Each number is 500 + 25 x the weight over its row's rms, rounded and kept within 0 to 999. Layers, rows and columns count from 0. Numbers have three digits each. The size before them is the row's rms in percent of the matrix's.

# layer 2 MLP down (transposed), 2048x512, rms 0.0286, rows 1617-1671, columns 0-127
099:485499497540506470544507478499539489497519558503504534477506489506546514461518523470517479494495465514510519472483530504515489542532542490507509505510497533490499485518486492512508457472467476513488484491480493508542450480539501487519550504460475519485478538539504508483468514472515496509481447541539525492529498514490493493546503449473526505475486487526521491482483479520491508512517
099:478533499466550504464492490511478502482511497520509477500509476507500484551526481491529496541467504482541467459479495463520540484475494503507494464492488517488501505523517520504484545453465536491510489488528506527468501509496507498518550496506492491474535504542500492510482512506469515480519486472473535472487489526492486515518549550520499490508539528487490481518515532484520507490490
100:491525503501476548476485502492489474479549464476528514546479538504479463498471521514496482511496485504535457530536511532470473494442472507529466515509511432524520501534532501468483481485497520454508495482480505506532473493525509511481506499519542540495491482487532531470446538510467499492520445494464481513531469540526532471493470497465536495496483526481459482516486543513543459472554
100:502447486523469543554502495519490510524523527449506520486496456533469485483518544471533510509495446511518502496493506505513512540506522516488508490509482464483493487545501514501532482526522490503526538510525542489505475506503528504515477491523470512466492526489516518491510458464512520490462528463468497495466507524501483492481487495505499573490542511482524477444504518492527534536479
096:483513515541493523502530467480490516463518452520484521501460462488519490489467503480516501502488493484518502539484565513474504530483484505517476467514536479484505533502537468488499452544485508535545521530533507536429472457508493495488494463466512549474508477490531446449463499531561518534495509510482490542487470440493507494512533485459521510503477472512486554512540464537491505478469
110:510480523495501497448488490465456517516503492469511472450506474514533503526478503548502510501520483503498487475527490494445505547502487497533471470487474511485510509484538471557526459510489520542499488498501470542467518548517481479479508559506529526490478506490527497537510528549508504514527493494484483492454474470460457476490488503518504557496458521520504565507461512549494493473526
109:491488517507503483547471503489547516481529505498459541509493485513565499428483509508495519442479492514477541480500486502489492494476486490535528480481512521511528514539523471443510492492475507513533487511528504528437489507486507495478502487552482495569527475484477486549481538493581463483487506498527482482460477470501477516493534508453511466489491502491514540505524539493541488538525
105:488536494484495526470448497529472488548483510520505495482502494528490497537494485477502502508507492508540483517487454515506486516501524500517511480472492472502504474476511504475530482493494497470500521490516510454471515522467526496523458493522480492454489528506536512497505537531555499523494523520504523504483555476487531516506497518508508459492506490475505511518500496500534521536441
102:497495514492477487515503541446512529507475533530504469507499550475516526470509438490489522507548451521521506478489535486457486496551526458508480500466446488581484445523442493530500492500514490487489523518547528492501459534532481463502534503483486488495512512500488495514498509509507475534508504506530490511493489492474501490532467473457526494511518521509519528489537454481518483503509
086:490543473493520531565524496511555523518493524472499475503475485535475495484453528488508513510484492482457529473518517497507490522479514527517506494487469486520527518510534512485531449470511490479446494547498497508514495488516492544509529504481533522531498465468464498528511515514551510522532497525509490520506517505490459511481480484456542506486504458536528500482473493502480512479494
107:522524505487504543528490476469490515516514496510519490496495514496513504513537540547512513520525534485494505508520503499475518537447528474538503463495492512535495514473524454530528522479477481496502489509511477510522501465522490542496544506516482487476477535496518520505504483500470514559489523456546463517498492455513463500526499522474502482481460461504511506546485495448509455468533
100:543524512488444507526443456535504527521531510516431520502480480523524485516507486493496487510505492508463507497457509514507534487484520440506508482527480542512489513466508514481485457518514528498494460484474554544508521493459507506513540535448478492517543539508481474538493483502514514541519530490491504516513508484511496489516545472521524531514485513458521497510534508488494511477525
105:474498477508510481513439495512530499505505494463537517512534509544482476496472499511525484501511462475489480540468507483494473490485504546503538504540514496454509509525526513516490497546512496479492510450478502501483558498544495543513552541488491496463485465433525481508476514490522490480524494499513530479518508485510501549508513484502526474540525480506459530513477494463481531537545
102:479507517489521461500510466466525503506522530492494482520515503542535462500511556501475522505479521545473516505486497526502513501507520518518501491525466498474483504534477521489482504482514478502517477511495577482496537500482530456483507547434537470507491492494509506510508528466488515508495496481509470498520526468489464521483505486525520512460536503486493481474425471491475531476496
108:501483486537503469510466489487511516537494502498570496498494515468483566463525510483530458470496481486518489500460483486544511493552502501472465474506468517507452478523546522520521480502509477472494490458528532490517531502471526455490498510499509535483483506460497505517458527516548475529490467492524518479518478514459439495487506531505499497489524534496479484497535517502518514516521
102:517461530494493521516459545515472485517497492518519520512446464508547494504469495497553514508520489501513472494460447485498493530508490486524501498484523500509495510520516508537515471471519524555518477513549450520486537484508538447497509494482498508502511458475513474518492508499471549521512485469489511461471519518482511497495491472473442547497493531529475484501480534531501492515495
105:477479480488513473465470482486449549488528521490536455517518501508502471446501524519527470539474476502473480536545469493494479508477500493494492525496508532482496529503472501496500509513538480526528488446516479511507522503501503485517518501509481542479518488516510512503537505521509507508467507484490503462504502524453497494427475516531481522526485518522524480462487540537484481424510
101:561508569517522504545497510520513536448470530473484506503469490490463486497513514509498465487519504525511492540494528516513486461520488469481523494480483501502497476524499509466524449471504493487443512503475531544482511515540515498480515495493527515533539551526483529471522482529502496478543532516490535525523523524510486525532527475459483511501514527511502463522492459475471540489489
099:526511509512481509499499512504498469461526459524479502500492463475507494530476509486492515455486513576482495515492490529535501532518498491498478536526531499502501525438510495454491488480471519487510487565529483482475469504539489474520492508568480516493527538503510488539505503486520487539513508513475525518519536572482486485547501488503511482498510493454498486504491512516509474519465
105:508523520467472518513527503510502510476512545483514502530487496481490512489501465549485480467534494501522485516515515515526524476523517485501494502492529529497476486502509524496539493479512506512512526453498515544473506502483482496520493515463484532497523492512542508514479474503482450499462485541489432431479505546520475528465525532513494523473509515478493531517526478559485511485485
102:480502501441511541534523479524496472557505499527511509488537520490532493468525502492493530476497475508470479483497510481486525523505499535515519501508502519500477487502450497461552503516488477491483524470478545540441495521507520482484491525446529495483500493516528488541480526508473428501524518507489539453536481480541530489535523485518500487521486475449535504506559476496517514482499
096:497477487485466486499490517469475487463480520494512515466503492467461520465513530520546491502487496525500490539498470511525501482510497540496514476485467547533521514467458485508506516509465510475491531493530476509498514481476492479476510486486506516445501460526501550522494504470497488475506493501502493519501529528525493499466509524490557511515485474503474518535465529530480469537506
096:494489471484513492513479463479506514478499505496541535498483530519474531484479458491496531465512508468495530506503467504470484420490509504469537512514490503505524499530514507474486532484495457517522479457490524492483464490471493493415474511557509519486533492475494488529473504445509486514450517501517459512485528532501511461488494473509488540464536483477521487497488491473459509487499
094:511512518486530500508535545485476439470497475468493527543474505486562452522453527457555482521470481514452487484521520500498550530506476530532499446514517474474448503517499497473511541506451471475458494513477469508493499504517540482499497505532522496478494494524480522510499499474508497502493541520501464503523500458508503509478445501454448463507453516509508546508501527533479458514529
097:491563464502471519509521548509506529467485537492563512501478521499471509483518483513487481523507526506547475481488563542489516444533508508475491474505563501498478506550515574470510545522540488527497522495503506524487465511529509518523466494455526529541483533541479477526461492469541500451519518507487490515501481487469441521493487492465501492470515482515497524507486493538539504479477
094:492496523506486528528490501472467505492480523555454534514499474520513530484499499487515483547532480464527521534530517513480493495491514538545497525507502501509524530506525474466494462516554456539457475495536467477456541513503511506489498516494494496494485482499511497491454468508490497508485505528535486515504532469500487517504480520467465494474543498483493550530499476515518507477451
098:489526521499473493490463461495536503507469497482516470555488500521505534537506507511496500500535500502528547487486494522481462492517493472499465531532478546506480550509533506496530448489504463467505543497468501500479495494478485448501464499546478517473499470505499525559493466483493485494542515499488472480504499514517469525506473463521445528499491499531490494486491507494497515543501
102:497501512481499457493528538487465490465509457494494499535486548489495501552494507489487521493511466478514490496515463524490518488484488501477547487486536491506477530519528504508540498487491453463492507488535484501501443524546502534499513531515517477503460506532526527501460488484466503512520516435495464461485531492503483546524463494496499504491473472511538531507494486544483484477485
099:467528470498509525482515516520510494499518498480500536495491503511536547540480493476497491485519538496490495494509493526504532489498530504496507478498507522502485471525505470498514512493442517482496461502514501480491493439515479493506517497528553505481521513530500560500435477511517490493533534490532537476531509514500473519515499435514508524500575546523522485520464502445466507483479
102:527477484510495518532476490486505486449483539482523506517534491499525500539471490481477468515517495506490447494530505446514489491485507497475486534457467564487524506494513484498528494512509497518479511476500521552459474502520499519533541503492497483527487491494464533479492506457463483489493472519461530475518528465498443425524532496481492487498481518514480519528480490531470471477521
091:503507515486501530482488503474514514478500489503491503518455519536451520500492508450505486544500494498489520472486500542501507525481519468518485490485536508491488493501493516438484524497518513507526564476487480535494503485527471476507470530434491475503474507496513491536504529492508522477501553519541480501394479516515518515467459520484516517503487429505502497523467527461535510502486
102:473494466498502477501478494486516553520462520516462493484457505511479476501529506482473522477508517521482510511495495492471482529505510541499508445486531525505517531469472480458479530483490457510518488499498539493515496533484482527472513552513544484489502472537517493552484504468482497519522502493493528481491533471474545530508478471482526542459517479502475537469478516466506484522468
103:519481477494485528447457528470473497507500494535470478491494538495503485511483506461468503510523499504495480502506503552523510458515515496505469532502467474501481488523474511532512452490515503511485525512489511494453563455494500529507482529507516504471503487453511498547519515493516489490481522478502479470480509531532480478491491475564533453533468500535489501459485496522496464580466
098:524533463509451498485507493504504502467488532502531452471487508506491479552529520478446492526464495486541528513476571499489503486501502447471524504483521510523505520463444454457500557502519478492513516534476497479527486512512506483493475490528514494474505526498524511489548483487488500498514511493471512547552465524510475535488518479522526510463491484531515548515512486510504498488492
109:537485521457548451481504507474506499490462477470483580515511507509525530450443505523527505487528530498511509494487462505513459498479485511501483513500524490497515453503472473500516497470494513506502481471486509499526477484511533517472454505458531444484446528513536495461490505493534480496472487486517474507495532526503516503480495547478490494525460478474468526507524504487501445449515
101:554485516448490431543499498535514508492532516517493476514437503473546497509496516553529508470519451475493543494492511483519517469539491517544486548518499497477547495505504494475510502490508504512525484511555530456482512511501464495479521496489495468540456503511484523500525522510473511487484477510523485498504451483523478524499544518492443502546467502512529513465514461562470505499543
098:488489509472487518557514492503480479505551554457554515543511536512504509510489459531516517545482520537473461496466507490497473512501501465463491526528442491516565509476527486505494527492484488538524499474525520498497506468530500520492490516524476513486486481506538543502502489501470519493491506511474474513493533532437480536456479517560500528516496474558510489506508509509504501500498
094:515497527528510529526496476474499521466467492481516467514494502471502472500499545529483484466497463501560481507478447462515488489451542487463475533471513492510480466522510489534500496491489501481514457488505461522492508503488512490501533532486433487507506489539471449512501535477477490536503499544509526497466493473506543463438514529466573479473494507507532530541538478520510478518523
109:487518530540485480504500521555518476506506474498531481496476533493512511511516537457549505509526503524521484503509535550492526498554486480491469506495471506473543503479555523511458549477435508496511516524516491492538509474518466513499498526491509510511476517558476477504490526466524499488494470454475541534550490493459519493487502476509514536471428504487471502492542499461503497508496
093:516416484522470491485495510544499477518542493517508483510496507510479487514496509499484535483506466504535487503490516515526505516511429461463543465504467485504486501552534538444492506467549558494571486500507511508524508422528468488502533498489488485506497537463538454464491506501478506482496527481507504548515507514554476458513506477513498502516527546445456511498515502448485503531503
095:507461534466468515511497512519509484482495492519495529474467505502493458489483502472512459562511505534495503523503488524482493509527485527486468545532476487556503504492515533476498503508475438467492494483503478456497506536530480498491526469467511506490475494509539504541496503517466487504504494536467517503524485483509500512465509490479485458500501486490522506502489485468483471501508
096:440482493498503520484508508516469493527485523488501527507483474536444480481520488498478477483524494501518515535529545474487539486515518524503514498517489480517489531457500510503533473487450527459468516495473528461488501530494473512505517511515486514528479462548506480481495445489497504497532501496456518498467504527489504516492502516515514467496499492494546490550495468456510506530530
095:531472481486504459498495494472513511502434499495558534469508477482492497511477493472498489508438516519484500498503522502480474462506529496495423507460487480474487502462486469519525497500470455532524508529506476465527534533510532514491523434497461505478502475519492514491487499478480497487487523459489490529479476497453534465472491529489523459492488497492528496497483519514484491550490
091:530480478501502515496487512479476477414494481515487523514517484527505503459477472481495463463537529512490523502510496503498468513525485470521475441462534552510516470521474475500500508498523483445467473529470514457482534465512486479509497493497518495525500541496506506542502481497513572495515508525516516518493474454507501514530481476482464515494523467488479508484448485510508493479470
114:501496519489503521532480525517534494494502502512491556509507487510468511509491475514513515489513469528532519485464518505487487482477455492465472500472502472508436477504484551468523505531538524537505514526520485532520505519518495498502530508484454487502499525466516490493506513477523534481506518508482499485500521493476483464508497513531463503488486482498498488546437508514501511483484
103:509486524509492478526488499484506490448508511453513493545501519519464510490503480503462542493524501512530461541507484509489460489481468506505501527503485490517511518484482488491528453487474484527487445479470469469471509467495499509508493521480508485476492514537505477542517510487457481483554496557541489535533526517532511518509509537477512450515470523492497480553505452487485469498505
105:500493494488489483438530545497527437472501496485497491514540517503505487539483529490535487483502505496491529489510492498483497483459497530502522466490488493496510449504487516514516486505510515524519511504472477523526503484488469476493484498464489527509485513515494470502502516535511537489509466523495520506448518490485523502502536530556506485469485578530500448520517508457511476484518
094:491479470522469505544534532543529512482499491499462560528467486535490486491493520462562513512541515549473509481441523488472471499466529516546491491507509472518477522519490472517493502460485482525481462560502505509479491486494549482488466498505508515536524470509496526500477489500446522499447490502499517474466483518467487506494482521477490520469497491521486509494502505473509487490543
098:521474491463520543519500514505510466497469512473495478524486486524468452530506484498530491492532510455462497503494528498563467526530514465501457518546498499504497480481500511481497494509458512511549477505539502443492525524486456528494490465509511442469485466480532483491481521491544504526490532497541536465460518506488452498486474511498496487471504482492519449470479505474508478492466
102:521444512496512509534523525491523520507498505508525556484508500543531502506486515525508503466482544517473494486500525488482517513508487548490505466452545507515500508473535478470481533503500508499532481513508518484486513513513525504476505534505449505519492524510486508468510521502558467512518457519509515474484504473510498520518511465436497488470533501493482495506513507512517486557524
100:502521474537530497516489450544474534467535479510508507489468546462510531467471540496451489511484507466512487489456483513531503491505465484490504515449539482511485539500483475534493481527488520502554450491514475486488488509526471530498510541502482512538469489484486493501506538461489488454473487517434503491517502523456484493506499435523502478555495527505495547512528514489493477485514
098:494506517452495486493502520518530472486464540520489520474536506482483452502465534513481450517544512491497472503497524510451478528477485481520474528495531509463460520507517492534486534492496490500477502538505543496500550515525508554482497515522540492482536486541472525483505482454504492535466507508552487502493514490530513504522452476486511499511524506538483532508431484530474536455477
100:484476526468531500508512512479524532513509504485533493497501522478450477465499522534513529475486528505536524501512440519515462517484481454464475468501533525475494480534527495505537522564526467507501539494503503520472499493522471547467487507488495524510507542489480498502480504504531521481501511470535480471440458533535490499511501504521505510542488494489493539478523489552494529468493
100:506513481540486490489482455514471472449493496486513491507493485513478466496470452502490503485539526447482525517508508494456517511474530440507476450487459491510524510528523485443496500500492495492476493498509494510505500510561507474519520533531505518497495504491522515439461462516479474516525477476515486492477483543500519523504496539478520498513524480441489526471457468473507502504477
096:473524492529535495512488499502494495520539533496463583529500543549517463483522534480497498515503469521551503533493527476540525502495475512492486545477502504535488483460497491467478485517470529520468504553515526489522498486495500477462497485495497505464493513495555468476527512511489504542494539487449504490512490523481470503554525503524506480473541527479505506487512487478519507492500
# layer 2 MLP up, 2048x512, rms 0.0449, rows 1618-1671, columns 0-127
098:484539536477507456512494511486486491465484564529502503507519493479473501500509484508465467480482467489553553460531491541568521507495520541511501506479466496538497496511518468513510520520509521490484502494495491471505497480542526490511477496474491504499520499521512487497507554497472533467466482521491500522507505496479484479497464500509485510497480465468513522479519487464513514527483
099:506495538514472503517478508490469501494491499460484521510476530505530471505551518509515507495502480506491504484448509514464485460481485496487508468504504494542486502470514503510513463511492542462513481540509494514497439479504529499522504484507481485536495493513478490494488483467520570501528455539451427469527529528484522502469509444473465506519525473517474444502539514536475504471441
096:540511493493515529526464459477488501541511452542539506480493508498476527513515502509488484506489516517528485459521512472535517453474501519539492496514503497469468520579484497512493507513465488452507529442467502497497471473496484513508507525467460488507471497548502514481492551455532525544488500520502465467493516491418520523471529514487505482491477498494489469502490502532501516494484
096:516468454500517540496542531458469509491488508505515489476524535494472472494455497503535479491503497482511492514514547499482484531491419502533485511460484495515476502481510467502450545504481466480540499527498475465452460489509506527495498481441482517505487486510522500459515504519547521524495500537512502478538515473508469548474528446492463532489492521512449533502512497560471500500515
103:440570480508536492510504501500497488492477473483515550488520504525511514571472476501487496540523471469486508513513505481571512512530525465513465462476463495500461513524532483486453504489484487523549447496488526505519543506500518507482506490525554526526499490494480474466491498512530482455508521487495520455496513536499491492502507480499513490485503478536482477505510543488432466536452
111:536504511501494547485512557519493544511441503496511513511502479536517480504516499508516486489485524481502510462503525486494524521473473527507550515475490492531480504517538480494488519553496535499506540521491507496487508475472513467512492482448493503491482532494487531499493538491553465477484530529565490489521497548416506458460506516504516486459495453506571490457495509508500506525528
105:475524525537503459463520484501467499493543478496484518482526517474487458548524526484516507504463470453478503524523471505530485493479533523543491486467478538504506531507479507483529512508461511514550488439514542518493502462492535548542494524472499508496498488484487536500542525496501475531479498534475480492484467506487527472467522481521548494499460533485511479512524536521474486450516
101:500510483508475522487490491529482556529483496453510460519464450517506537462534510555531481542487488482498469564486512543528500481479513489505486509494502555524436549476558494493467486522472515530503485516528536553473486469535528528493521522481497514514450492560536509528522479507533503492522506476479493464506468529528537504480464457533495523491438477515511463491469516469471522524488
094:527509497440572557540473509516530503524442532484524484489506557478502511499515507507442487508530495489528514471510484504538498513495456501467502481504450487518510468479490476526524495489517512492505474475540483457536540524492514510511515462491469475495509499475490484489487527503497488508443514450498584501507493493468518476488508455500481477514497529460488507508522479531493483481488
104:535531495505512535500492459454507499510497476496518447443502507518458483544481481569480451489513508484524560470488490471487515510476502488488527527502519488548469495462515473457503477496559508480470484498509493497437521508489530563520512498501469501505490514480488499491459502525469515479498512490484503524518515504478485527522503525505506499510506534515539504530516529486516512534498
099:437510551527503482504495506488486524501502474506474491469506517521537442537499517527436502462526501527492475540489512525517459504503482530513476475503500491485511515518486491493492481537520492531520497468463505450546538488478474491522509478526526516481507494488508513480520521511493556467467569502536504499506494516527499502487519470560479551480500574482480479493471501488519486507499
101:499498546469498497509502517529500512526485486490485475495501517471517464512449526542501441548477498503481501482482466478504498542505519455519516474466524522523475511472515476500485542544511514487544505513463472487441489476491532510516472530502541462519518544496506496456515489509559507513485532513525506503485437469544504490504454510540485499496504479476525526449495522496486460511491
099:516504506465496510525492480533474495520533443523515507489522539490484516501514490493501453521517500469510527497463526495505516499537503510503495527512506491515470509503502518470514485521500566474513478498537461484501530496497490537519485476486496521466529491489537495525511518468498529480470513522451479529524502501432499450522447514527504480500435497506507494546498493502482483467475
103:461496489518472468492510544506499558518502481526520466475515516531476473474504470484536445517434475520494505510486482495454505535536528487456484509519515497523505495481558479471511516521507523499505513479515511482423507467470537505487498547531521525477496499512520487535493524492528521538465478506500518511542481506508481475492533443526479487521474481543505486498478537543477515507501
098:531491497457497507518515522488535514509516500505514529476498484484521480481507518511498469495512512514546531482529490491535545517474495507504505503457510512510470545527506500486513488518530515483474484467587494530503529562453547545476538493518504477518545493509488519484486495500479500516536486512462471447565500553477477494493499500506492512508538505483471480492477503544481478439476
100:489510505484476461471503491473457488502511488478463489510456570528490504517470502512492486506487510533498531533550446497468477515528488493519506466491479524526439493531540528498495517501502506491499495507522462549495494513511520474498503519482493486490507505502534515526507519529459509462503523525523547501576452523512450503506543500474505535476497533532484509514484525529503493492502
102:509495506474532524489480526506497505470459538538488496476533499516468543485530504508482454483475505488490548460476523502478522524500531555451485443494479516517483476468487438514500478545471491516554478487505517506481518477529515484439487488512497519522508528475478503523533538501491506459517498502474541454499521493483495504493510535494474480493516464466476511518480490512494488497472
099:481523500518516510533519489522533519491508473484522496481555509480444509503501490521499487460534523518529523507498511497470516490548486557510498496518519517508478520452460521490527472437479533518518474528522480474520493518512513504518485512498515490502487502526490510500489467479520532518468510469502475482498465477520491454526470467531476491463548491517518487452436542556521481475510
102:419476510477496482510493486472461474491460499513498480461532502501490463484484521500521528509532490520531503449460507553456460538533511494483534531501539469526455496499545507510503474476494529504486522518492480486546518511500516520445495530503520500505517536474502512459519500526534533501474501490497512504475508503505512485476440510507476480470508441508512446521515535483483500509461
102:510515508475512490513518508508504507516475467536507564495530496524478514434514503512518542545482504489511504479506505497507516533490475521536517494556493553489505530508524513517499521484521494479470497460522528469520499515476481508510525513524478514535483505499517516495484554493458487490511480456490490501488487492508517504506497459510519514497471481500519509459477498489487512493459
097:498527502455528462549486490531472493503487515482525520487473479454483533504511555517465487501503516497472502504494503516475519462566488513481497517478503529486552488522517493472497506501516536553518496477592505463537521450459515516508515525490526516499476447531507521523548536502531523524486489518480522496502546480499509475474502495503466485495488461509521477517470548511503530446497
100:546500515505456508468505461483500480512506470478491472485491505510494474512493532462514545494435453465507514491541542525521521544524472512532502497513500490515553527510519449538507485492516501424499526490520499471515472495466491462450472523503521509493456487477506479499519530499496528511509543536500518458471466459529446521478486532489462515520476506457491460513499474519496502505500
098:482481466506551470527477478520524541506470517491486473501498496498514575505497468533508477446503537494494488490488504525468474489508507504496539458516485492469496490496500477511503518509480523503529490536518477480508459499505473487496493524513535549548483494510564517477512501500494513502497535520500545571523467479510490473505489465507522511474531461512508439511478514488490522533452
097:490531482463480537529488525496490492494467527485453463478560520475491490492465515464475452522479496453510517482480481518493520537486483482499515483515480506505501489494520503536497509495504478482531503509527521489506485488477527525484527488483482534498491522508487508507475485517504551498508459498521551498506483456518494497505476469546465491514513509479506503511482520508480490493527
095:506519474504481490529466514459515485515493518498496457484490502511500467470495478525528470524507511475509500496499489564496504489516523504516470476464478503540492501480555478519445468468466485447482516535494498521522506448507503516480484476483537517528513489508488493474507494524531538538511540466514484472489499492511511536495519513507528524488533493496490488472497506455513573452502
100:484498537485522575518518557469480525483503468510507458523468497516459495476537442503490513503507541497504498474573462511526503558438496503493491479503492552546531487473544448504527527478513482516484490519514443450504470492489500492510501500518477480503454503529477497452472476519477475500519476492507522482512510492512564498500486500501539539488521495489526533520513477539463498497482
101:468524524519514483508468498532505469512494449506537482521498497502565484488458525464483513491471471494471542544527496509531506553483459549488536481504523524523481514470518485517483491508447504462488508479487512465511474516493499498461487463479500495528498503525520519504497496531485494471499489475475472491517470531531484509489472452503525480473492478516464513472498540512474455504503
094:503498521479509546444516510486517450536493496514517496514531515517458467515495497528503516495516499480523482514542510501492479530478465508519482471498499463462461504482494491516536515499475502437497491483531489470534541488506515493475504482492522486479505525485506525509485506482474514525505485479475491510528524524490521513484526519515476506497488525486517434523510452550502489552493
100:487569478518498552503530492529463485495476488476465502508448545488479530530497527476484522541482515505492503490478551494527511478509491490497488517474493478486500533455508507528492510518448485550536525493509486504521491516493538537501489517433501469495537508510506529485490499495515500500512518480445497490556513526471519547479516489517515486473452540492494530515486527466499508550527
096:499493537471462508527460539528512497524461492483509508486509527470543473542499460502476513498466498511445515541489523479511515480498464511529490502523469484510473508485453509541505490501508512497531476515490502504500488489395535507498531506505520517546498491504509503512488497522502542485472515491475512522521503494535486482481518479473528491489497510520526498514499491480508494431503
100:466509482477493528512534533528510518481485489517517482490541500479474533513499550509519451475487536498459494507567517501538482520446514552485458505501511532524463480510528476533507506509513523458471465546540465526465486495520501463491493512509510501474528511474440508546539547490475503436531502533493507452488523507501472510484486520491480525471457499479475498536480478502517477485480
102:485540513459457514508554543520495511500525534514483452512531466530469457557493501531509502561479505444498506500505521486514512515462499507500480484508486529467469526539515522501480542453490476543487518507480468499465489466512532465502494495502472481502495494510521522487488465511493500503465534506492532507499482488522472498426489512516508489492487503489510502511502459523486528490528
097:513514492491468495514509483497498531539530470492482503471491512528515517507502505525495492517543561473490516446520536473519489501484550492491490526514525468562462546481508516511473455533499520481497489533507505479516491524501512524547456475476557487501493521508483522536541500475472515506491523499511537474513471474507528514476494467519491538513505437541494454548490467497461491484491
105:469481539498539480461482456516494500479472482483516471481513484485489461503472521551497542521491439516487524481535474477484434488504483534485476514534530473520519488470506472566495473513538482479544521491467490457478485498488537512513494492491489484545503477506520494479478497483490524509527494489508473445494484502498503499496461500509474523498489442525470473506465532551476492466524
099:560512499482495460508529531495435504484490508516465495450491509484512503565468512515496536486519476513490482506504501513484550502538487477500441471538505491522495475505510514455498511492529491484488475521487494465510473497523513508492495496493537481478504504526531510478500478522488487480484483530472505445516525525495508490468502496512507531516484514498492523543537470533467472487488
095:522471521492499553497480498471474498458497489461523482486455524523454473470502490514492505476468492488440470513501508516539491544508501534548505455489482466499502483493529482512508504513472512475480494499503521540499512520508511514520506535493505497531465498453544533487480473498499495481472505501534518524497535500527472495534489507536493486502484473455487499534516489504496460503518
100:474490533463529503448482490503472508500516443471461488481510543511481503497524547504474518480485469520491524563477490494533485511538471449527491492523501498534469495519495485506517505527509482495507502518519525548477512476489524479538459482450517497511462537496553493451503531561491512466496499482510530495531465502512472499498567499485510482472486537491451525516443465512498465465495
105:469486527497500531518492485467507560502500501492506526467513531547466565533534515529492542509552501501517452498559506558456496489506464546489495508513488508524469515499513500484484484508499465544463487474520469512515477473492512511526483506461490518470479481452466500551529567503517518498515482529474490538522521506450523493476495499529503498487468541501484477497552498474515523486466
099:556540466489525524468509545486484510544473507485486535460527518451525483519522508519460469507507510518569496533479518524464496480447453495545516485455523506537491541428487501519479502451510536503473529503529506495480486525479529508508537533467475493500445494521488521486469486529485460476485469511492479520505525478539490514518513493477464460520506507495491467524519497506472508479476
092:497509532513489509503447499493507505476505475464505517483553483503455465519502528519468536514519505524528489505517462524527533505510516475496494506476473505502480480498564463520480498494528493518501577489530501499568532502492493442479479505496557452468495508519481513545495530517492525471455518501531507523534502514520548471491511462456501521477495486484509485492476500521487520463504
098:483491465503485487525498492502513511479539478470484504441557502538472535487498502507522525504482486532513475525501483513470490490509500493471448495456428530532533495491527498501496517478455560522517483500489488450544514514482539522468531503456499498541460532515497524501530516513499543491499543472493480493523463519504453469495453489528509459500526480511516508511448475554485514467452
094:493481498480508539480525557476497534478526463512498520484511494552504533507478482502495448503507506510486462496513512501541499496493483506503489508505502535500477477479512501482480505502495536523460521506458521506453488479464506487500506546507526483517516497471505504530518491571541498541518505474461538490505441525518482482507503482504506465500515505474493484513495517492509506525485
097:450524512505476501525496464522475458513493478500537541543499506509481488490473499506533468521522506453546547501493519563484485462485489448504502464508476491498457487441534448525522518463491475497513458520496479527498567507503505517523505483458445497548499516494547485479532533505460483487476519537490478576495539530473506506502508491498522488484492490487520499486508507472494518535536
106:495485490490502489516504475511505462535461479509520520470532494510500510492505532540503512464465494510523543514504495503486465497520512470538499447477506484539473546494502525538490513541518505514475523438511526485460466459442493506510518517526507524466486489500518491515507522476478530511525500534553453495462512531479467472503510468530512533485529515510489476503482485477466513476513
104:466501462451538447504493505549491503467486471520495487478455521495520461531489487495539515490554512454463492516526467494532532486507519477490511479450488512478519557516507474539496509565428503490490490534517518498487504488467515558498488491491558519488475465494498520487484533523513503538470476457492481457526503452520497491497474512484534535510496470515508518539531523498483497490481
106:561474524502495453476464481503479524441453530508482474514515495504516474475573481530453494506533501559508516492496489487480468552511485496454504480490513525502516504481505476484490465512507527504504462472486502478534515495476498496506480496463526525497553518490536499449440526549477513510483542462477499493548470534471529489490516454499509467501500503489472469532471510524505511485490
096:502536514502518507516534466503496506488480460476458533498497505511516451522484531479494494576515487566513510470490504491464470469495497505480512501494534453544498531512450499538492491506514483465531497526538517502490502519537533474461454561485512512525502535548502530477482529537493527502503503472511534485455453509502511507519524487509541511521533489550470464484501537523524472546484
100:528499479514490448500487543506470494480494524548519527493518479517498499489482534548489510481519470525466510478492517520526489526515505459544516502458490507518501488516551494508545483469484482479471505537501509471505452485537526483528499473493517495510509492535487500440530493520479511508477465463509536493494485534522475502465480494529488529529473511507474485470525531544450458491518
103:543500513499543496511521551508518545495498537465531522455523492532541513514467544543511516464464505497511528485496516486485507564506473564560489500510516487560472502498538476483520515531491512453517498526528488516434514507484534513506512518498464531530534510519484501485465507537528504487503550531543529468495491505523455487480485501482532459482509501517530472487506511511506517493530
100:513461480504489481515512512524506568479488497473521480447508562468520533473513495520486452529456521519463478484483539456516490510506492487500510507492519510532495503528485521501466540540519512527530485520469503466461520498482515523520466534471502536540498520446475515520547479505520500487489504486445522460518479538518454495501516471508503547481495473465497472466489503503470509488509
100:487514521528495510473483513476481478495509519506530502515513506517498466515509497526501460532486514521495516476481516497531509528485458530516433516519559472472478480474498500499494529517485488460504495507501540486513544500510524483483528498479520550506524573481477526467509531556486553471448528500521525493497477544479498499466505475456528456488464511484453539468425495543469523476502
098:507499476494508552494478516513534508477485514486495528469520578525510499492529465540503486495502487510526510524487529517526513473512529477488509513512476496517470520449515472533511525534499500537538477465526469480519478545474544510479485500508501527507525492549523518514516495528487484454533502519477541506510507480501498508514511463533472564523483463517503525490530520500461498501444
104:510511494502479548498430482507457500519467503510532466489538488487481508511546522500461494507506508523489508483484498524482501478481467496538528457504503520543483482488546472520540475469501480544500484477513471488483503514488491512517491548505482539543498462504478523447459487510470507476539500514496501490584490569494488514492476497494516523474522483558480495484475497528507525482535
099:498521489507509450531534500518493518494450509508493500484485542541490474497497499509544472509509500508541506496545488496540484492492485490473477484502493529522502537492533449496512508477492514532493536524494498495479492511464545524464514510543499515514562508487487526504490567472500523489501486468481523476529489505491506460472500504515460462475499501491499512454483485469498475465507